Each number is 200 + 40 x the weight over its row's rms, rounded and kept within 0 to 999. Layers, rows and columns count from 0. The size before them is the row's rms in percent of the matrix's.

# down: layer 3 MLP down (transposed), 3584x896, rms 0.0212, rows 756-808, columns 576-639
# up: layer 3 MLP up, 3584x896, rms 0.0277, rows 757-808, columns 576-639
down756,078,172,163,236,140,192,243,217,164,250,175,212,274,150,232,226,165,130,264,161,151,163,195,225,184,154,148,299,133,140,149,174,257,149,190,126,182,154,160,268,150,118,205,243,256,191,94,256,249,265,149,141,240,250,257,152,185,117,203,190,176,236,212,323,246
up757,099,209,227,253,166,181,171,161,92,223,211,184,171,229,173,224,195,259,205,242,197,240,236,221,257,232,227,225,188,245,226,191,171,174,195,203,177,216,212,203,205,194,190,224,172,246,243,164,152,228,289,175,212,221,177,226,242,83,226,263,250,201,183,215,198
down757,080,237,200,141,154,254,183,242,237,172,171,181,234,209,183,200,171,180,203,206,129,140,173,240,197,182,98,232,241,122,211,147,161,185,209,228,225,185,175,108,144,170,194,199,217,184,189,170,169,164,219,202,136,193,200,229,240,198,202,165,249,168,296,123,180
up758,105,202,145,228,239,233,227,245,245,158,215,168,221,170,220,220,205,176,100,161,175,196,280,204,192,202,197,122,201,174,230,224,179,224,262,212,221,175,140,221,164,192,143,224,185,262,248,209,195,197,225,177,179,239,230,168,214,158,226,131,252,203,186,204,215
down758,103,198,235,264,247,230,221,197,154,248,224,234,248,226,258,182,235,173,163,142,229,134,183,198,247,111,234,133,164,190,178,240,208,216,227,209,252,183,186,208,246,224,172,240,198,246,230,183,174,163,104,222,170,154,195,232,131,203,277,48,245,202,189,251,175
up759,103,170,197,239,243,159,188,170,231,174,166,135,177,159,121,242,189,254,129,215,134,222,209,194,202,276,193,233,244,216,219,301,203,168,231,201,187,176,167,234,134,176,194,200,204,158,257,208,135,255,161,179,258,195,176,162,70,181,232,220,216,217,211,157,146
down759,109,200,195,253,247,209,205,228,114,175,270,242,173,174,237,217,240,169,224,215,225,122,214,163,195,165,213,210,239,150,254,156,151,205,212,218,245,213,226,199,202,207,204,191,200,235,175,213,188,131,205,208,165,254,222,156,233,141,205,175,185,172,213,234,236
up760,097,246,219,268,211,204,290,259,207,206,211,233,195,169,238,194,166,135,159,192,224,227,199,259,135,232,186,182,112,200,185,232,160,204,174,223,220,188,152,267,170,194,244,144,202,123,190,290,161,196,166,202,152,171,195,220,163,178,252,241,245,177,179,282,272
down760,094,250,166,164,176,147,226,256,207,226,210,189,196,164,212,164,212,194,221,302,155,243,156,171,210,158,232,181,181,147,230,159,170,206,164,201,237,131,210,127,218,138,164,252,241,219,238,236,244,189,208,96,217,128,167,259,252,190,135,239,247,239,147,237,170
up761,107,261,161,215,165,208,214,286,258,217,208,233,223,202,172,219,239,189,186,229,176,214,242,122,251,262,214,151,237,238,303,261,270,202,228,219,137,184,147,270,210,201,218,172,208,181,281,177,148,256,185,214,172,247,192,180,205,181,146,202,264,232,174,171,136
down761,109,181,222,200,238,221,166,181,192,165,207,242,241,182,193,284,189,123,160,156,296,98,213,222,216,123,154,289,184,213,242,209,211,178,164,131,198,191,118,182,208,143,216,233,222,220,224,203,273,233,160,212,176,261,233,208,201,242,158,270,219,258,220,227,237
up762,104,158,231,243,226,181,170,165,276,170,123,190,176,192,137,209,263,215,218,210,141,134,245,160,228,184,162,187,199,184,205,185,199,156,204,165,231,143,110,173,156,220,200,175,183,203,146,198,178,264,154,203,173,177,182,139,239,182,130,118,205,175,181,177,197
down762,100,242,211,194,328,199,242,159,146,215,160,191,295,219,193,204,185,248,231,232,247,218,167,191,216,222,232,226,117,211,184,191,206,104,229,212,287,204,92,213,182,183,258,226,306,256,198,220,196,263,203,216,189,254,244,207,219,192,242,118,214,234,202,214,242
up763,106,155,156,162,172,228,171,231,213,203,164,167,134,245,218,272,142,153,87,239,221,193,254,216,243,207,186,182,255,163,133,159,155,187,161,273,172,190,231,238,154,206,215,183,109,161,257,190,190,162,197,191,200,220,183,203,189,138,159,213,261,193,191,170,159
down763,105,221,154,184,195,229,134,162,274,236,189,203,189,195,147,171,137,225,240,264,239,209,141,239,135,237,124,233,183,161,323,214,207,215,187,246,248,124,185,233,161,187,195,166,264,193,244,124,228,190,169,224,172,195,172,247,279,158,256,175,217,273,194,156,199
up764,107,172,184,230,199,188,266,205,140,193,220,195,174,134,186,213,176,266,170,218,219,228,215,225,188,208,196,247,229,273,206,216,251,160,182,158,192,197,224,228,221,213,198,300,205,272,151,249,174,269,242,200,212,235,171,166,247,168,155,246,255,157,212,200,176
down764,117,205,206,206,158,185,127,205,191,208,259,171,186,253,270,189,222,164,118,183,236,205,120,157,200,187,149,257,248,201,234,221,167,264,177,205,194,226,220,122,184,225,211,104,172,250,234,194,194,209,131,131,242,120,141,146,213,212,208,133,221,226,271,175,208
up765,093,159,252,327,202,168,184,160,210,170,229,192,108,210,215,202,140,198,217,258,182,159,252,209,253,210,179,201,173,268,201,131,201,143,164,180,181,207,222,266,242,180,221,186,237,234,209,217,170,150,160,223,258,199,232,260,185,206,200,187,176,267,179,248,143
down765,091,188,199,197,242,164,176,155,196,154,190,165,248,228,222,155,254,259,208,257,234,160,198,215,172,234,153,196,221,156,141,236,172,255,233,181,222,191,259,287,192,118,146,148,281,187,228,265,185,189,177,232,272,171,204,192,198,243,247,274,171,185,215,229,261
up766,083,264,168,193,189,211,220,219,149,224,197,175,263,143,215,278,243,175,232,172,277,171,148,246,194,191,193,195,209,270,280,236,238,238,172,198,181,222,271,169,236,214,201,257,143,159,269,243,202,236,167,226,257,197,135,220,148,117,196,247,196,206,205,219,205
down766,087,266,170,198,192,194,171,199,184,255,210,225,183,199,180,127,131,165,229,306,266,173,229,203,216,182,264,218,202,178,222,250,237,333,189,167,204,186,209,168,213,177,167,219,214,234,189,245,251,197,307,223,275,155,159,187,218,199,189,257,270,218,220,211,156
up767,109,206,231,143,253,192,236,238,279,209,189,166,213,256,211,211,145,147,173,243,166,149,226,188,164,174,205,144,227,156,180,253,198,200,272,140,211,166,210,203,207,214,247,185,160,199,212,282,207,124,238,153,193,181,174,217,111,183,191,162,198,197,180,205,211
down767,111,168,202,135,158,236,151,178,234,157,194,256,165,204,251,185,202,239,241,148,214,253,247,279,222,234,245,149,235,201,204,231,197,235,188,216,191,178,172,145,254,179,285,295,259,243,194,207,241,253,210,207,150,103,222,263,252,192,258,185,232,184,247,185,125
up768,095,230,211,184,183,219,177,250,216,199,287,224,220,208,195,267,191,155,157,130,232,185,220,220,162,161,221,178,287,185,203,196,235,236,117,238,181,186,204,223,186,214,177,146,195,193,229,149,297,192,197,206,183,211,148,199,176,259,244,213,188,223,189,200,209
down768,106,266,251,166,173,227,244,125,232,228,268,155,262,173,257,229,182,216,235,136,212,252,264,213,180,209,230,248,102,197,154,253,197,251,237,193,207,211,224,203,242,183,229,239,154,246,194,171,245,163,225,139,219,196,182,217,157,240,240,237,182,197,284,266,163
up769,105,195,179,246,271,184,184,217,195,210,200,192,188,204,224,210,268,197,150,151,261,249,278,246,171,172,127,199,193,206,190,217,248,185,169,190,183,185,167,211,154,229,187,199,179,198,234,204,113,173,246,196,172,254,187,152,228,187,170,212,204,201,201,236,218
down769,105,273,262,258,136,302,151,189,150,176,269,205,115,185,181,241,216,165,144,171,169,309,183,199,126,187,133,169,170,179,322,165,316,298,222,177,265,184,125,277,171,208,195,197,128,171,232,198,177,168,282,177,195,151,197,206,188,181,148,208,242,168,159,267,230
up770,094,210,184,217,186,215,133,181,207,218,187,219,223,156,226,231,188,174,176,246,247,178,193,243,264,236,189,141,187,262,136,190,159,217,221,226,196,177,200,252,237,274,223,244,189,192,204,198,151,212,237,206,198,244,209,204,157,205,213,202,256,266,208,224,167
down770,094,246,234,259,114,258,195,247,235,210,197,197,154,210,215,190,219,163,273,236,193,129,182,275,165,160,180,157,203,229,228,216,161,214,191,193,276,237,171,152,183,214,218,215,228,266,220,203,199,236,226,222,97,213,184,189,186,187,188,214,159,146,234,212,205
up771,098,250,264,205,239,151,197,221,144,201,284,196,135,215,240,245,254,207,220,144,197,227,238,273,235,246,183,192,197,319,132,239,236,126,140,165,234,228,198,230,183,197,209,186,157,146,208,200,201,172,159,225,281,188,198,242,233,176,184,162,246,257,169,217,133
down771,093,261,200,231,161,183,175,189,169,200,189,196,187,210,181,178,200,192,229,236,192,204,187,220,274,169,215,234,220,134,210,199,243,126,208,276,123,192,248,190,115,173,169,227,199,268,192,177,179,247,210,190,160,193,198,162,243,137,152,221,205,225,256,187,233
up772,098,161,197,170,174,180,186,222,177,185,221,301,181,138,181,169,231,188,161,280,230,206,212,203,238,249,249,244,201,187,152,131,254,248,229,219,215,169,205,190,204,184,122,200,164,86,252,232,160,196,112,224,141,167,154,156,169,276,185,203,195,181,158,238,182
down772,090,259,184,121,192,203,186,233,177,223,236,214,200,214,251,160,244,196,220,221,304,176,206,153,235,148,109,221,211,257,160,205,152,175,220,198,221,197,268,167,233,198,210,237,201,251,224,212,287,222,264,149,155,202,171,243,184,242,274,171,230,189,213,252,232
up773,097,158,219,185,195,225,154,209,227,220,203,200,141,174,223,228,226,194,193,208,163,260,189,171,295,168,229,222,153,222,186,258,219,152,118,134,100,247,208,189,158,168,238,210,247,177,252,233,229,155,164,171,140,196,243,146,201,168,147,191,262,222,188,251,210
down773,092,152,130,157,167,192,266,252,261,278,247,199,185,200,197,197,196,225,239,210,208,123,171,156,217,198,243,170,204,178,215,197,248,201,247,252,188,151,233,255,184,218,256,203,276,223,224,270,178,246,182,261,191,224,273,207,184,268,170,178,287,181,222,169,205
up774,103,156,203,230,179,228,182,266,236,177,189,202,183,232,189,245,178,195,203,202,207,225,176,215,156,178,200,211,245,191,163,255,231,146,235,209,158,174,178,238,118,175,240,206,160,210,205,234,188,191,175,165,182,213,210,192,176,143,235,190,173,160,178,206,209
down774,104,205,229,240,222,224,152,241,206,170,208,281,188,260,240,192,192,248,209,217,175,142,217,119,145,195,259,102,142,191,195,240,227,157,202,198,235,133,176,158,210,195,248,205,209,260,194,243,213,170,238,170,77,139,176,206,181,224,167,142,219,216,224,308,221
up775,105,240,229,220,159,188,187,186,250,134,182,215,244,186,184,207,160,226,201,234,211,172,254,158,167,169,231,185,170,168,188,203,182,179,150,191,214,197,185,171,183,232,114,165,206,228,166,251,222,217,172,231,161,171,167,200,182,221,140,193,212,185,155,134,206
down775,098,226,234,237,234,220,203,216,257,233,255,196,170,219,163,168,239,143,206,191,202,143,188,238,195,197,180,177,238,201,123,168,186,188,200,208,219,315,193,240,184,98,244,157,204,205,204,190,106,246,145,263,211,181,185,277,153,175,239,290,209,166,139,160,189
up776,094,239,186,210,162,242,209,254,188,212,212,196,105,246,190,176,158,228,223,163,159,192,122,188,233,219,222,232,185,195,222,309,223,183,98,238,147,233,189,176,235,191,264,184,177,177,207,255,122,154,197,140,209,169,228,158,214,297,231,194,173,117,250,186,122
down776,091,188,216,156,181,175,172,149,197,238,236,170,314,179,128,233,243,134,210,237,259,194,206,186,202,183,210,125,197,203,204,134,242,248,238,240,216,99,115,157,239,254,226,155,170,175,191,205,226,290,175,139,167,219,156,200,156,138,132,134,214,217,193,302,160
up777,104,219,181,169,282,221,159,163,245,171,203,214,216,230,160,263,149,225,197,196,174,175,215,308,191,219,255,169,194,129,135,263,265,145,133,247,205,204,178,210,216,205,151,175,195,213,265,158,177,192,244,178,161,266,180,180,153,164,123,186,213,232,115,229,152
down777,107,227,228,208,159,229,266,198,222,184,183,210,190,154,210,162,204,191,219,120,253,177,202,224,155,201,173,163,269,236,167,130,221,201,212,198,216,203,213,219,246,129,213,252,156,283,230,133,163,195,249,246,210,192,184,231,158,261,200,274,197,148,176,213,255
up778,101,163,239,189,207,206,151,206,276,166,175,254,167,234,290,168,165,226,204,230,151,194,165,182,198,240,244,145,178,186,191,134,219,180,106,197,199,164,194,189,139,206,200,196,234,133,253,225,173,218,131,177,184,185,179,157,267,261,210,181,264,201,145,201,167
down778,103,171,215,185,237,174,181,234,137,217,206,264,158,94,268,145,178,201,138,220,197,221,187,163,222,181,201,228,163,178,227,189,218,316,203,175,275,140,205,175,177,145,197,199,178,158,248,213,207,220,220,253,262,234,210,250,180,235,216,231,185,179,205,140,198
up779,102,184,190,183,223,155,207,241,245,224,162,215,183,153,152,230,237,236,165,194,253,198,172,261,226,165,133,211,195,276,169,230,223,122,212,250,159,194,161,225,194,206,184,196,168,183,226,138,111,189,214,145,123,250,241,123,199,225,186,205,234,241,183,314,221
down779,097,154,148,202,177,230,247,184,206,240,255,107,243,166,229,168,195,224,244,207,189,225,158,250,199,176,140,230,197,212,180,235,263,199,174,194,171,208,199,198,135,195,191,157,184,249,214,174,180,307,177,195,94,118,173,138,187,221,262,149,236,233,206,226,220
up780,106,144,168,186,151,218,136,182,192,232,269,209,132,165,76,207,231,245,267,160,213,215,195,216,216,150,195,227,245,139,237,106,242,196,242,184,180,109,199,280,186,189,196,236,125,246,238,199,222,168,236,212,158,207,203,163,224,165,102,187,192,261,185,258,240
down780,108,218,158,236,232,229,176,141,216,166,172,188,228,254,219,97,265,233,280,266,220,209,257,182,191,110,217,130,212,202,142,147,217,202,217,153,119,206,169,237,220,196,195,166,259,259,237,163,189,212,179,193,164,246,222,158,232,166,264,224,113,203,170,225,268
up781,101,203,166,239,200,219,266,137,169,172,208,226,199,232,274,220,197,138,234,230,177,267,200,137,183,177,182,151,100,243,170,215,176,150,187,160,159,217,209,154,196,241,262,214,254,292,165,214,150,182,180,223,196,148,195,182,267,188,150,194,208,187,176,147,134
down781,093,195,166,136,216,175,147,175,194,216,150,97,264,188,190,190,243,189,225,163,164,217,154,220,205,186,223,189,234,194,162,209,214,217,185,250,223,228,235,194,260,163,214,200,226,210,244,166,223,123,225,154,177,172,287,241,185,183,246,287,250,131,192,182,187
up782,105,214,229,216,289,157,186,186,130,97,187,218,211,186,186,179,211,222,206,241,210,152,259,191,222,168,231,268,228,203,145,228,172,174,210,202,175,201,177,214,155,226,164,252,166,181,221,65,239,228,221,248,198,127,216,193,187,141,225,195,185,124,201,132,212
down782,113,206,165,147,221,138,218,221,142,203,171,305,148,186,211,246,228,227,121,169,207,152,185,262,219,245,213,180,201,124,219,178,137,184,299,256,199,273,207,188,178,221,269,261,203,265,169,196,174,221,229,116,285,250,134,215,211,220,151,217,166,218,246,234,192
up783,104,244,270,249,135,228,159,269,290,158,163,237,190,152,234,149,215,253,302,161,204,213,256,114,188,192,218,207,241,262,197,194,164,160,211,196,186,197,203,225,234,252,218,235,136,192,202,253,190,246,174,234,163,170,117,139,274,149,122,231,279,125,156,128,166
down783,106,132,148,236,209,161,204,126,187,221,265,145,247,167,169,213,187,199,239,189,245,224,213,270,173,168,139,155,234,211,210,157,97,245,234,211,210,258,316,273,214,219,149,271,309,177,230,157,189,200,247,161,223,300,143,193,189,201,103,187,199,261,203,181,174
up784,104,214,164,195,187,133,140,164,257,194,270,212,210,213,210,200,182,260,191,159,199,163,180,204,156,216,262,138,246,251,258,189,254,159,132,254,161,205,253,186,222,261,145,160,138,213,218,171,230,139,212,139,196,206,123,254,215,153,240,135,202,171,161,234,224
down784,093,187,182,269,183,228,244,211,226,200,234,257,212,265,163,167,230,156,216,237,211,223,223,100,247,248,214,129,201,216,155,203,194,146,269,154,206,175,205,272,282,201,163,192,240,237,232,197,209,227,207,272,196,142,184,177,163,237,205,187,224,223,232,250,159
up785,097,196,143,210,202,130,266,252,232,88,237,217,187,181,190,243,131,179,246,196,192,190,202,201,176,142,238,163,202,225,159,285,233,124,170,133,199,117,216,209,152,173,223,175,178,210,288,217,151,262,158,188,237,181,175,181,175,120,157,216,217,162,175,190,185
down785,092,143,174,296,191,169,230,108,205,174,104,122,216,132,180,204,160,157,210,202,232,200,199,204,237,224,207,211,243,182,217,275,214,208,160,230,145,253,266,195,236,187,205,159,244,178,211,127,200,178,155,220,205,189,310,216,189,85,203,168,145,190,156,122,187
up786,102,147,196,199,183,206,273,264,181,212,230,233,173,197,219,245,142,229,255,215,169,142,205,171,166,234,164,210,261,279,232,224,273,217,188,186,175,213,192,211,166,256,242,285,199,200,209,245,171,245,116,178,187,268,260,196,257,133,166,142,158,232,131,262,266
down786,101,184,141,209,137,162,166,219,213,214,156,256,195,200,166,228,193,221,192,181,180,252,244,203,221,220,193,159,170,154,208,196,232,128,153,212,239,217,276,205,216,189,175,158,231,211,168,199,219,232,206,215,215,207,243,235,187,188,185,183,308,178,178,201,174
up787,092,196,203,115,159,177,171,203,280,162,209,214,116,212,229,199,121,185,169,194,259,175,291,218,190,223,203,227,245,191,167,175,168,204,161,156,152,212,170,242,165,207,237,208,250,189,150,192,170,232,135,145,202,115,187,203,96,193,237,145,182,270,153,252,185
down787,077,174,177,159,108,160,266,178,217,226,223,121,190,128,182,217,160,205,152,225,193,174,261,185,189,243,155,245,171,231,220,198,228,163,175,178,260,221,180,236,183,159,207,243,172,161,179,237,131,188,173,247,219,226,272,129,212,134,148,204,173,218,228,122,213
up788,093,172,255,173,189,102,180,190,233,204,213,200,221,122,185,180,268,148,185,218,187,228,258,161,176,153,195,216,184,193,178,174,198,246,172,209,113,151,163,257,198,242,292,188,221,188,213,148,257,228,148,190,279,192,186,247,194,210,169,143,227,219,180,129,151
down788,098,174,206,192,184,177,201,172,188,210,170,205,234,156,173,170,313,205,197,167,216,147,171,261,215,226,187,234,225,178,212,216,208,222,212,160,260,215,196,190,174,174,279,248,221,231,201,196,166,153,172,271,212,224,208,198,191,181,278,197,289,161,252,268,232
up789,093,208,273,179,242,227,190,249,274,169,235,205,257,175,192,220,245,228,265,247,184,222,240,167,184,188,118,251,189,209,172,214,175,174,195,185,233,157,171,211,204,162,241,166,238,198,221,218,192,185,236,237,140,198,90,107,263,168,169,179,255,149,188,155,190
down789,093,173,253,173,206,196,240,177,155,177,229,196,194,217,208,205,280,201,178,234,197,233,232,232,246,246,156,212,216,174,202,213,188,276,205,125,135,196,254,270,206,196,168,163,186,159,209,112,283,109,206,213,238,123,258,161,197,192,230,189,259,203,308,234,211
up790,108,133,249,146,204,198,279,176,219,197,175,286,198,142,196,169,178,128,231,186,208,220,256,205,218,203,226,118,218,256,245,215,234,266,225,204,168,177,214,190,191,282,282,269,167,203,224,188,132,249,242,217,202,215,241,157,182,216,94,206,183,182,190,209,184
down790,120,192,159,187,198,187,154,221,154,222,166,203,249,216,170,168,192,117,191,278,259,181,116,227,223,162,185,239,165,252,142,221,201,219,191,167,237,173,206,183,148,176,134,189,230,109,167,166,217,205,260,173,231,189,221,233,258,217,245,210,242,221,207,138,173
up791,092,224,245,228,239,217,189,240,227,165,175,153,164,184,247,202,162,179,167,216,204,287,134,177,105,255,176,192,169,207,210,218,191,233,214,179,244,167,207,209,237,205,215,125,183,155,202,195,264,230,206,195,239,183,252,242,236,106,250,207,259,205,204,175,248
down791,090,198,268,247,253,229,201,258,193,198,206,187,198,184,160,183,184,173,197,214,141,140,169,205,212,146,213,188,228,137,246,185,258,164,227,207,256,226,232,215,203,145,197,203,176,249,256,189,222,261,189,206,141,167,191,155,208,193,186,191,197,171,202,164,161
up792,119,177,245,283,256,220,188,237,215,184,243,199,213,235,272,187,225,213,188,183,221,207,233,194,250,233,176,179,208,276,249,186,167,227,139,129,237,208,167,162,189,238,218,234,236,174,192,159,203,224,144,175,176,207,215,272,131,163,173,197,192,170,157,243,187
down792,122,191,213,88,195,153,191,236,215,264,137,176,179,204,177,264,204,290,191,238,183,218,215,179,257,220,160,79,163,114,294,205,234,213,232,137,223,210,227,207,213,204,171,177,191,186,138,221,221,171,250,181,239,168,186,218,215,170,215,146,186,181,221,196,178
up793,099,225,202,235,209,246,217,199,207,175,192,226,202,212,158,181,222,187,199,183,187,246,272,225,201,153,213,147,199,191,211,263,252,179,259,210,228,142,272,162,180,183,183,207,202,218,252,158,228,178,196,153,116,202,183,236,186,227,160,216,150,283,214,190,207
down793,109,281,164,229,258,266,218,168,230,208,190,208,196,190,243,192,155,227,186,225,155,259,240,246,295,266,134,172,238,195,181,166,156,197,184,191,236,262,232,216,237,160,188,195,123,146,162,167,279,232,206,233,131,182,151,221,215,149,237,259,172,177,165,196,155
up794,098,201,234,147,272,190,155,231,125,148,150,180,198,235,266,271,250,249,218,264,172,164,272,239,195,218,201,201,220,181,149,124,208,187,207,153,184,137,209,226,196,150,283,205,145,211,169,248,211,146,91,160,229,191,131,183,223,171,151,163,231,240,181,178,205
down794,102,234,201,179,272,249,188,191,145,196,199,241,273,277,169,196,221,179,231,222,199,221,178,166,223,208,274,151,205,243,197,195,206,232,167,274,217,185,217,202,213,202,199,200,212,183,219,193,215,223,210,245,97,229,185,204,158,186,173,193,159,152,208,194,187
up795,103,128,192,168,249,162,258,217,234,149,220,182,228,141,195,187,205,192,202,199,197,180,153,234,234,224,195,143,183,222,168,160,198,258,173,123,91,213,186,150,180,208,183,192,185,259,237,120,199,146,273,215,150,226,190,230,204,207,142,186,156,202,148,179,166
down795,108,139,198,183,260,195,162,194,218,188,236,251,188,196,226,223,224,153,190,200,279,138,235,278,192,157,218,203,209,197,190,127,185,210,258,229,240,256,153,181,227,255,232,140,179,299,193,252,222,206,319,221,238,189,97,194,228,218,126,135,197,78,238,195,262
up796,102,215,225,169,237,199,193,199,242,214,250,162,192,192,128,297,197,216,176,149,316,254,183,200,250,180,190,167,222,154,183,225,239,203,201,177,234,207,153,174,153,169,212,208,134,146,286,219,138,212,253,155,269,201,162,109,197,178,214,228,207,184,160,225,152
down796,111,213,187,226,200,168,140,178,210,218,242,174,215,204,151,230,198,190,110,213,267,202,205,234,304,267,172,124,218,210,213,118,191,149,175,169,277,132,171,147,209,239,190,242,169,251,189,209,243,247,252,206,196,209,226,207,129,159,145,226,198,160,195,218,168
up797,111,228,264,140,222,167,180,241,194,180,134,251,183,113,206,212,236,212,210,232,211,213,217,293,140,157,230,295,202,238,221,215,157,210,191,178,149,216,163,241,149,253,206,306,219,190,261,263,170,159,178,231,145,281,166,200,291,183,218,169,227,183,106,196,205
down797,117,203,211,219,187,147,255,196,249,244,183,158,238,153,300,145,215,155,268,232,200,162,243,201,198,212,239,247,211,166,224,221,247,245,207,176,234,189,205,217,159,234,189,228,206,132,217,188,159,129,209,198,185,237,178,214,233,230,257,204,298,257,199,129,248
up798,101,224,168,174,249,203,259,208,208,260,209,179,200,134,180,233,233,253,159,199,199,199,192,139,173,219,224,188,210,234,251,239,203,201,210,255,204,242,188,260,166,222,332,259,146,206,214,271,240,220,276,229,287,190,198,186,330,212,139,212,194,192,136,282,142
down798,102,231,175,158,245,207,207,156,186,208,229,163,211,122,199,207,172,157,117,97,255,208,250,162,216,150,253,176,178,133,189,153,180,216,181,191,169,166,245,225,200,199,219,229,212,138,193,219,165,215,288,227,208,203,203,215,240,160,132,153,169,192,181,200,176
up799,094,213,210,239,151,202,159,251,223,206,221,186,236,235,203,154,220,223,123,164,197,194,215,166,260,208,159,223,208,168,227,225,239,272,230,118,174,200,196,167,188,190,166,192,204,219,228,201,166,156,210,191,222,161,199,224,234,163,232,200,184,166,145,204,250
down799,094,146,165,177,287,228,200,130,186,171,278,167,170,177,259,203,197,205,208,219,221,247,198,228,202,196,177,216,146,201,159,240,214,234,168,159,286,115,138,148,231,209,216,194,203,235,224,189,179,217,176,191,219,146,225,168,171,177,221,218,154,223,184,189,230
up800,111,248,178,273,217,189,289,215,212,178,198,175,197,220,178,213,169,173,207,263,181,225,277,269,270,137,213,185,239,171,209,168,248,224,214,229,194,203,265,168,186,233,150,186,177,189,225,211,130,135,266,220,191,168,171,180,182,190,194,208,230,126,157,219,157
down800,111,196,195,159,213,212,258,156,153,220,200,173,202,243,212,225,125,200,207,222,227,173,168,205,188,198,170,221,204,114,100,119,207,204,232,162,201,283,212,165,218,199,209,216,213,222,198,228,206,244,139,189,229,157,154,223,202,195,150,197,216,219,135,242,230
up801,101,224,208,239,230,160,177,202,203,165,190,224,183,214,216,243,231,181,164,214,248,227,206,182,194,164,250,199,257,217,287,128,258,201,179,201,121,251,188,223,217,224,159,180,242,259,229,193,256,155,144,165,235,137,194,252,162,131,248,197,201,140,191,224,205
down801,091,168,166,227,183,177,232,235,181,260,237,250,176,190,197,213,185,223,209,177,205,261,224,264,212,256,245,143,218,189,178,154,215,272,220,158,205,170,228,195,235,183,152,171,213,230,231,236,234,168,263,238,201,177,273,186,78,106,186,190,129,210,239,166,164
up802,100,124,268,149,179,199,221,158,246,221,174,171,246,174,252,136,181,281,196,207,237,220,196,249,182,150,147,278,218,202,159,181,252,107,198,176,195,169,184,232,196,169,178,169,270,147,202,185,104,184,230,198,133,160,156,160,190,216,208,107,202,195,170,270,227
down802,092,155,243,188,152,214,212,212,142,187,246,252,183,192,225,146,236,176,168,234,234,217,287,204,177,257,241,176,173,237,180,180,236,224,210,143,208,221,224,288,205,132,209,213,178,203,164,202,165,147,229,214,245,152,283,136,142,240,252,125,218,159,217,189,230
up803,097,175,200,173,221,216,191,166,189,217,172,251,175,223,213,223,252,262,235,248,237,211,181,215,236,218,195,237,275,229,219,147,186,163,220,214,235,227,184,230,163,292,94,210,165,180,241,212,179,173,200,255,221,189,231,182,215,197,279,160,155,191,183,262,192
down803,093,236,180,196,218,210,285,173,214,240,224,238,218,247,160,164,123,192,188,108,297,171,172,103,154,156,187,234,138,205,175,212,234,219,193,166,181,260,210,208,155,177,191,213,158,182,177,269,246,164,124,241,258,230,215,240,208,278,145,161,224,201,258,123,125
up804,092,187,230,236,187,179,222,176,294,179,203,192,143,203,238,215,137,227,122,262,169,235,192,250,165,223,172,154,252,167,175,218,224,175,231,154,198,233,198,181,189,184,158,218,178,223,163,184,196,119,193,207,211,214,228,170,108,183,179,171,220,238,202,204,151
down804,087,217,168,234,264,225,191,196,233,225,212,208,207,215,206,183,204,191,202,193,164,216,223,215,174,192,181,202,171,235,223,234,183,144,176,240,188,143,199,263,163,226,210,189,163,155,145,283,157,215,193,207,165,177,177,204,166,157,179,289,164,247,194,232,217
up805,097,163,182,185,181,145,191,259,203,211,259,226,218,177,144,261,171,221,254,320,240,253,200,188,186,151,165,179,207,168,157,222,182,144,200,198,208,197,190,136,152,224,252,196,127,242,183,238,184,207,233,217,196,194,169,165,265,206,173,172,243,162,208,198,136
down805,099,230,171,233,217,234,224,241,201,190,212,129,175,201,141,238,225,164,217,232,181,212,170,252,230,244,217,186,162,210,173,180,233,188,251,195,296,233,240,106,205,212,196,135,234,243,193,203,185,191,160,185,180,166,143,220,203,189,160,239,230,192,174,176,253
up806,095,245,234,178,245,242,220,283,182,129,210,225,175,133,204,177,66,249,131,222,152,148,196,174,181,191,196,266,170,186,187,318,235,161,167,133,148,180,172,250,179,183,153,203,196,193,188,166,252,194,211,270,198,229,181,205,214,215,126,213,230,187,158,267,168
down806,082,211,276,243,202,293,236,241,214,171,195,173,253,257,212,179,236,160,233,154,220,134,169,244,228,179,179,78,191,171,255,234,176,179,174,173,271,255,198,154,269,211,180,155,206,136,185,111,262,243,162,104,171,203,238,167,280,215,197,170,169,217,190,120,76
up807,091,168,207,247,214,233,195,116,205,151,152,165,174,205,174,198,253,169,164,195,218,280,214,204,175,227,212,289,199,289,305,236,171,227,174,154,187,164,189,213,152,201,183,225,148,130,255,217,216,246,195,135,156,185,253,226,122,203,153,171,256,271,218,176,217
down807,080,210,203,166,225,178,214,193,207,251,236,162,155,175,172,206,215,153,224,202,187,183,165,188,228,210,212,259,210,157,253,162,197,149,178,213,161,205,229,94,204,230,202,181,171,239,183,199,154,211,242,131,210,320,325,156,243,140,187,182,229,223,190,171,227
up808,093,220,216,203,264,221,225,171,231,160,222,223,241,190,117,204,199,231,244,138,255,277,209,220,219,154,245,209,192,165,284,195,183,140,207,201,206,187,164,231,189,248,188,237,204,175,170,152,176,225,265,161,68,217,197,154,203,183,188,134,258,166,176,244,115
down808,093,233,192,216,162,207,207,230,195,208,188,239,225,200,169,276,225,202,174,206,191,183,149,160,209,232,243,173,196,113,177,189,221,209,161,257,230,215,198,225,230,215,138,188,155,135,182,315,248,103,249,153,223,168,202,263,218,245,222,123,202,156,266,157,189